{
  "n_layer": 21,
  "d_model": 512,
  "n_head": 8,
  "n_kv_head": 8,
  "head_dim": 64,
  "d_mlp": 3072,
  "vocab_size": 8192,
  "activation": "tanh_gelu",
  "norm": "layernorm",
  "norm_place": "pre",
  "norm_eps": 1e-05,
  "positions": "learned",
  "qk_norm": false,
  "attn_scale": 0.125,
  "bias": "all",
  "tie_embeddings": false,
  "parallel_block": false,
  "init": "normal",
  "init_std_qkv": 0.0267,
  "init_std_o": 0.00412,
  "init_std_up": 0.0267,
  "init_std_down": 0.00412,
  "optimizer": "soap_variant",
  "lr": 0.00431,
  "lr_mult_qkv": 0.4,
  "lr_mult_up": 0.644,
  "beta1": 0.95,
  "beta2": 0.95,
  "lr_head": 0.00605,
  "grad_clip": 1.0,
  "warmup_steps": 200,
  "schedule": "wsd",
  "decay_fraction": 0.757,
  "decay_shape": "linear",
  "final_lr_fraction": 0.0,
  "batch_tokens": 131072,
  "seq_len": 1024,
  "doc_mask": true,
  "train_tokens": 738200000,
  "steps": 5633,
  "dataset": "wikipedia_en"
}
Each number is 128 + 32 x the weight over its row's rms, rounded and kept within 0 to 255. Layers, rows and columns count from 0. Numbers have three digits each. The size before them is the row's rms in percent of the matrix's.

# layer 4 MLP up, 3072x512, rms 0.115, rows 1253-1278, columns 384-511
094:115100134136178112067124114100082138187144135134131107161171202179186154143157141197094123133063086140180154072188132131123151122128120083180067095090072094119131116158126148142131082145120146150149113128141093108115114121161145166110110145115095169153147139161108123118184138139105156152158103085136128175132110094115174181167047105137115148099152097170071096078073107140133085114106
076:116122158158126098100098137177148124115112187145119135140184132212096151100038167135111172169115097143177126103169163124179109076166145116147142112179171105091211102091125156109149121151142111161140136139183098126206147147184120152073114120148141158101138139114128154109114194089113063077137068133099116114086123123126169121165167061119091117149084080095111151069149159165102154148126
106:137116160172119123103137131090094165116095133128094106116126169115182045166110117110120108139131072166120159133113110156060099107149165106085150150196155046107162084070147081123170172140162086097111109134102123102149146078164121153155128169160078106169150147091095175071098107061044136136134105074075184123094171121103116100159120125156056077124125139156109156155172124136111159163126
097:110196148102161137088085200151173101164171084079072125131118184095098181160106081096115116122157113132126091123140126070130129106060100083123105116109156158123121102125101129125133096120136102162136138125171112108089117117096128143058106110117156133112207184113108158089087093075107118074159119148151150122102122148158139130134160114125136121155118098090094179140148107128143186134130
094:106058134126131143161154102109096150057105130148137114160162105100134154122188140163182140117191125151081072116145094202163120107102154162184154131103090131129106077194142149152101058129132103118137101124187180079135163139176076107068132137074174134107165096090144128142102208077153122096110145126140186155130187118178152130109164145205129168130179138138104163177144134131090149160105
106:108084129147169147117117150099130141137158085164116147210198168140089087174116144081183118124130097123120107175101044153157143160168128113095164143106095111122152161154077124073130137137171089070172140169105118148108100099111221183065191137172097106122120110151165189072164103119202143154147130157133090142184073188152102166090175145123121146152144098149123157163116131178116147160092
087:186115154166190147176168154107116110128165120097095110107120143117161090125130072148140145156108068165164102115157101132130116137078154103130109176082164146103163094144102143162085184125090091115084109116131136138106173169122147089156138137133129112119108114145139101218164167107102083102134150146155139114128130126139145200148167040102160113092159132124110145081079076151107083140128
076:141057080152163095071148111223139144120133102137187177051070148157143132173092221099115122085093135120151120092166152112125115113073108090105100128187207201105150149096113136144163076081133130098071144124101117083097153103129086130131104123143112091103100170118139145116110106173146128121146113091154143138121175131120124170125133125130103115126150147141124129120098126099068098105058
118:125136144174174035142131105140086117120143140155148075066168154079127165134104144156131138198077132085106133078148162158118133144116134116103117107122137121122077100132112163175143119114168185116211125145172160125095135134146110143136119168185098132173144112129107188140124075108172183089133110116173172151085077156118176165143140150128144125176156178129121169142156137149137114143163
078:062158120154133099160087151113093124157132104117170163144110138153081097115177169108139148057143121144154103141098093110054159138162125104115142089150106114206067125104125101100184137128173114074121081161140185169101154169136184086130114098199099112135128117117048154080075093153087134097137109121120191161127171130129092135151075135095067168163112101139109143146209184167118120133127
137:142130083135122143129105119130127110102143177106156137119140148139086131143121137145129082114116070151163115106132122154095188127135091110139096101095190095121121108076196119129144141176158148133147122212131150121159152125159161202073139115101063147106130140114155124047205133099129106106137122116127115148115110087088175111137101127107134162182170116066103117125083128143132126122145
093:178130169123151092134090140138111126130118109116174160115158082111105138094063175125140095127039131148106143151150140144073161104109143153122091091139109080144075139106116114138067148124171140114086130114085118112119167139100156122097139178124139086145163130162089104125149198112129086109081174087135128170079132121121201148184178172177109138139176090070112169077166101107074216180099
090:142105172122103118114122137059205121157131209032083079194180125162081165133166114075168112083134107165204152079135113118091069141143153088187089129144125119088155080123157121128209148120078110133155095144105175071128185092173167080141128109091081149098132164103080138122058085113107133137099120122085136125130162094099103162169130116140124160167134084192144182142157130167130125078131
126:130123159126134198127165126111151125088165062114140149145112116139208149103117052199112198153168137129170155121156126071110075102152088141099127078077118157094118143148151087181094136155143100121143148135143079117159175049138136069124121098134122093156155127163118159148134145135073108134185101096086163095109138200161166116101192133150114156134151119121138133124159164110094140049103
108:179152146142113123159109128102134153120079114154165127118135170146103128106120142074135155091176062118149105146107161101098107161107150109101090134149183175132128064091120105080132151114099134118096119123107077152097132103101122131126127149097154152114179141134112114137113134083112125162117124130172080184116057162187150088071183208198114103108192116188109138123151139111139140155108
087:118104077113148048151132099143098110070169077103150164123142139141149151155157167120101151082119168146100172140182153150105100139194090151180142105093140110117092107114133132130121185145140099124064153100221143112166124159126108130107079112170125143084138123091135110123129064119111150128119177167140093116189075190094105136129160097094138162110129140034133139130131138138118145127117
119:069161149142217099149136134165148110121120094226121185152181166142152161071119182124138126121130170098100096095134064170106104072090164151093132141167145081114149152192128110211115180081076111119044099199106164201157108131167156137143135165149099135118152129104100109145076134126144095101100139139082145151115100163170144135120123108120152136102088213118095146067085094113123113198210
090:115096110135108111120125172107173139116045057125145190147101144108104128124114079127090147112140151099193131104159163136183098124161126154123110135133149139111124096174140059153117130125130145088121123124101085166184099065157195124136129088154130136107124108127091181153145133085142126082158137120122175140155167104147181146098101151185108053072073131109162132149171117221124153143103
086:153086173103125174135135121139127094135149130088074142152135109113154104196186046107187094151143134161114082150133129125111109108102169143137168140092134126149087130127145121186148128102107174153144131089130183209118171135161109134147105180175186171096112144147101138124164100106185169126075142128136116131122130153092150128107135169131202097090126119114103151162149063169108164113140
105:153113174162112145116171156127133095136142064123218117084065109116120090138082119106113127116136095128208135149157143168136068171109108156132183116132155067143125118160112103158158105165094146182140152153191123137132165144150139126125104144100121147090174119154170136143130133125114152167103095138119085113108080153152123105187077172123136119168153084117144118116080138142140089151169
105:084108161153139104083148113143123125164085111149169140181096148116143169130064122118115144066099138132101121107145128161130158183105094084113109125115128184085118096108161145116167094152092177169095120124120032181109134083063110108136196166056138151144114174152079159120113127137132150110069117119144145136113113117189150145139118105118119183114133147161143103094132076138167110155088
092:160173165115141208107228185105099140056106074223100166118161096111138124101089103116138166130086097113083110164076118158078099119115126112095134118130105176125115079130181154206152112053103152129089148124147151148124117139158087079173187108105140140137113117141168102228135113061144162076106180130192115146083121117153168136122178132143095127154141117135092183117127121086165126082127
089:110087177195139081184111152163164133140087120154085186161136114211067145159108083153159149152147042114129138120122101151098167142118128129127171180111119115085127172131078055089147109121200125074147105141148138123087137156140115088057114094069101132159149092101148165141121120100118145129106093175093107163169116150151131101141165108123131114166127102153123177116113176131087151105149
078:134137127113090069146152098106148142106134135147129117120094120106116116138186100121067096138142206177139133164120107124190127153103128152156083180171112144118114137174125171101166095163089130074143104106153110098090122126158149163104141159119178160130207122110137198122169171117132111099122123154141170144144079131140102063127127105061136102114124138122168113143110136131101153155065
085:121128145150117143106110089124115133093143095178186180111161110151107122141102160144147107127080132131089153116144161125094106106096102087109138128114140181134164089120140132127102102157184141156189049107155116147115118160133147053135159124144152098103107195214081105098099109120079117206124155119117169120078129092113136106098127090206113140065122096111205136098155114132113185094077
089:113110149118097146152114127137104103142162093127088138131078152132104198158084153173126167166096053121125120097107110161090078121109116118143108133152171119077116105171124098148082141157134057102166058150104092133185117175134113147129175106068138154191124122148163099123121102130128114122104131160059089130143081128168204095171138057150126141138121087118122084121103106107097072113167
# layer 4 MLP down (transposed), 3072x512, rms 0.17, rows 1253-1277, columns 384-511
090:143174141113059109089107108102101174122123112136133041125147127153120096151108106181077081098174134137177101116105163168145113146110181165145183108167130104135123122103133176109121141125113146099118098130164104163139126175121095091129148092094125155167151139156110125130137114078076160107103203125153118115142142097084201124122119142092083118088093156122090151135104033169173114150131
087:148065121193166127125106139175126138127083120122144143119174176202178135073124144169131178124112141125146082069090133173137140157120071096128142127183116109132177156161164126060121077107101159111085111113104069145112201103139107135099092114109136177098135151102115106142098125059168146045136120103171119151104141081112145113125126046213144138153114087097094143149142095108127074050167
095:202168085128096074135109130165112099107111140116153077213123141150126137096125138140138177108162142127086131132153152137150135167172147044141153161118170111117116104085118144173129089125187165116128082114147068070133130181137168159061147129136160137135052095167136078163099197190092165117124108198134089148095089163133118064102095124120189041137116161142088095130096101148106106098148
096:088099110055116062135146083109088122136129153123119121145117083105148087078140146113125094105138100142135165149061217112135149105100108094138127099074106094172149182158131114116158138087124154134101146108143135143144224160149099130115119128134120132143153085139143147135177113139143115102136118117144111121141148224157156115116067162123156140137122118153127150111124156108131056124156
092:142077137172119169134175091178162076104103127166165081133120118117111063070119116224121147152132142179124094117218129145103149142114162132114108146115092129095129179064112096074132160125105050118140161097187139137147178159105149167121149119149129100161106191078141137074123100115108136121105157102120150159135078108153137118069139172115101110102120142073190177157104049126115142107096
107:103156154102099137228140123142122124120133117086166177095116087067082103142088155182118093155061042126130151150143209169142136111120161145112086097162116088119130105127088147150168117034041153110141153094156195122108151212141117111112044081092138104166173114103119100137105142176118157121112106165102133158123118159139095139120087093101118174125082093152109136136037141127146140162149
093:124134157171126156190142115156086108121140077119118088115105153129172144154079137107075154106136115154068110109106089115117109124138154077168023174181123096103126116102081071110100086234221137132121080103127136081127065151180162101115167151096138117106113108113157107094139160081141071175087091126116079110145130085096118186107185115136181166084116167130133063178189136145136039092120
090:147125101141157107170158102180122145140083116132142159171038150167164169099127165092130176133115176158187132122082113150115093137062122131192106124168170115116092094104161093120205124101107084139060130140134119110145171091138060137081128119112147110130184110155165125172086073140122116139178100187185122148200168100123061094109119122167133100141138147130097136138104135112114104158128
121:137121122133178091092139134068147166067079162148144135106112193166149129147127120088128216215050110183109137108098182190064110199104092120115101101166139172152080116070145118125162092132138150053114065183152134106126167168093130164190132163149133137151133119140150148137078123137065149122137122149179190117117087133056160142140169144146100101143121111089096107139130117113177081154128
090:144101201159100118130121130105086099203149108129150166132172161103143182113168078145144114156102180140107168104101132166160121143091143184133132182125143112121117093089130150157111156110167089158170107114085141113161131166082050121161069113087118153103178160119112083120103124198122127127089086202094106085170154093128114136150078110154144125159130185121108119093138138155126126081081
132:128135175093123139131165110129160126144087112148147131168125102079150132157133117122139205092137195104121158160121104099223092109119148171155148124138066192149097146166099141127144067083124144112140139073153116133112143116090053108145117159085146141151200085163125150186062129108123155155097106167159166111100125189107130178156177172135122068112145163112151159128156142139123156192168
099:163118171142183165113185130152088133124113101150068105125193098103128173194139099133181157170192176108200126158091111137163124137060121098093180156123148120158101157055126123191104186079053123130121080135118130069099101130132082145122160130155129134155154130122161114133111045105141177098135095176150118125197108142176150176149153189059093173126116148131171149121114096122161099133131
096:144102116074136127074075126091164105096064122127142122116090133192123194121109114053160164124089132134125134134132092159063139130105088121157067122139157082130140093156115120116144138204158142166158113136126107114144149089097120106123106107167137178109127082161104143122156124193041136137144159088161148112122141174142127135137114127145145151185117119120085123131088124146106163096128
111:157134124109159155160165153093095104134144129095049104157152104114135143192151095119103127127081168122154147171148107126151129091100163190113131117153125208163069167098087127143140095096099186112084112117160111121155158103140118138111127170123122077166124129136164154144138141123122193143137140119105195100133142173150169111163182159111146104139112095086174135155138181161093112090156
096:145081033106142073122154155127112170154118214178145159141126097125110118165122101154135142087154204113076121150135111109151163114100092161171091151133150140112130131166093100112137136163133093155177134110096132110104145086169156119123070122130122113104128089139132092189118151104167115140100129116118077131088171123095232098092117127147153147087140127077099123062173105125107126164022
096:093144116140125111135111127173156160075145128102117097136149124114155145090074098134191139063127169151126095128139143156124163128145128083127153117149098152075064105095131147085228134163102104154128179066180108055144124146148142126106111191167127125126145085125069093127161104071138124142136189147120149102149110144140122131166156087123077148099139158111042120114124163152062125175148
102:146084116123084142130041116095051145179136137107147092124116154100140106154145162118104132104130089081120203117088152062131136141109118047137136149151102137070102148112184106090105127193149140186195155099134129130112170124127087153192124132142120074234165142163105154122147129129108105120115129174152099129072117115085116166136143171113114175148101114110162093137191176135137159140030
097:124138123172144117108112118161089110207139148123044167110201158108116165187144117114138103117104126117125128125158151153130083150170157082166106111132175098137071109139112146089108132109151096073102142116095117159114138163105103135074131077179133113147106101149101130122154160110119101114160135134145149192064113131134178121112093131163104126097100105103084156170188117083124111107103
092:162071099077073140130157130204115125131082105118108107121123168122128143145151149148145092149171110166107116137149124156165143149139101098175108119033183180149085147167138175154121182100101157058132139163154181109179117190122121112141119103078154155084151106120091123233106129137171132104148092115117137169091108102120119098146177131113136134125115166135158216143197108093194169143168
098:154116066164143109197148095163130164092116174117107149105114084144120056162154154144058126148163110134143152095159135084156094118115104153092135121125161104128121116188168133143129089083097126124105118168178129144096210115190120117111077096068113113096096068100111104170178139116140114110139120135188165074100106126081110144095144136208173165078115097100096085168124131171209094132154
104:186088159143104145144133130140122092143112151110154155114091176110098095123112130137112128088117123126140091118140123106105103118111145112065091115110157112125121064138110116214109129165065186125152061066121038160079151142126154147070113077119145132198092109140132154181139117119147156064153121082135112156101113081139167087106159146121079176110094085122115101164077091159137113188086
099:133115122089137118183155160100083148113093111161145161162155121116123129140124159137177068128152076108124159197117116143122101152113100063143147106174087177133117169116104122185113152085112169138112182190170126117125137125155105114133109071098139151153071088153121076120121132046117162110092090128089096135157189141139143104146128128101142143087112172100112174142143137155179117179122
091:079113099138050080162151133140131114147068138141093084112123142158164125094148132081088162107079139175150089083052187085108108153170142136153152153171143102111148078107082112089128121146146156113173186143159120199176110129143171167128108116075199143117180130145167129123177121088094171170140089105170050115148169166144191157122135138128119079113105126142136164074068102121141211147124
081:147121142065134090149094133093120121129139137164113156135071158133131136107117122127111096180067106212164105160082104102096143122142105129135093149140127093144124194170134101141161101119111131190115150152143165103104124129118181072148138114184184216191146161120146141142134132162121155118135161137148130181215088158191115181106108134112116128141120121108156126131102117151095114115146
094:158139094061100122118099160166151146103143068101055131083136106108111114149114192117132157131127094100121161157115181165086069142044087137129109169123177086170155178152155158149084210197140112130178082114106081155136136143091148097086115143213133117147091185169153144136109099173146122190128112108138144142157144063106102118123107097122137122151107122157129134146081151133089118129132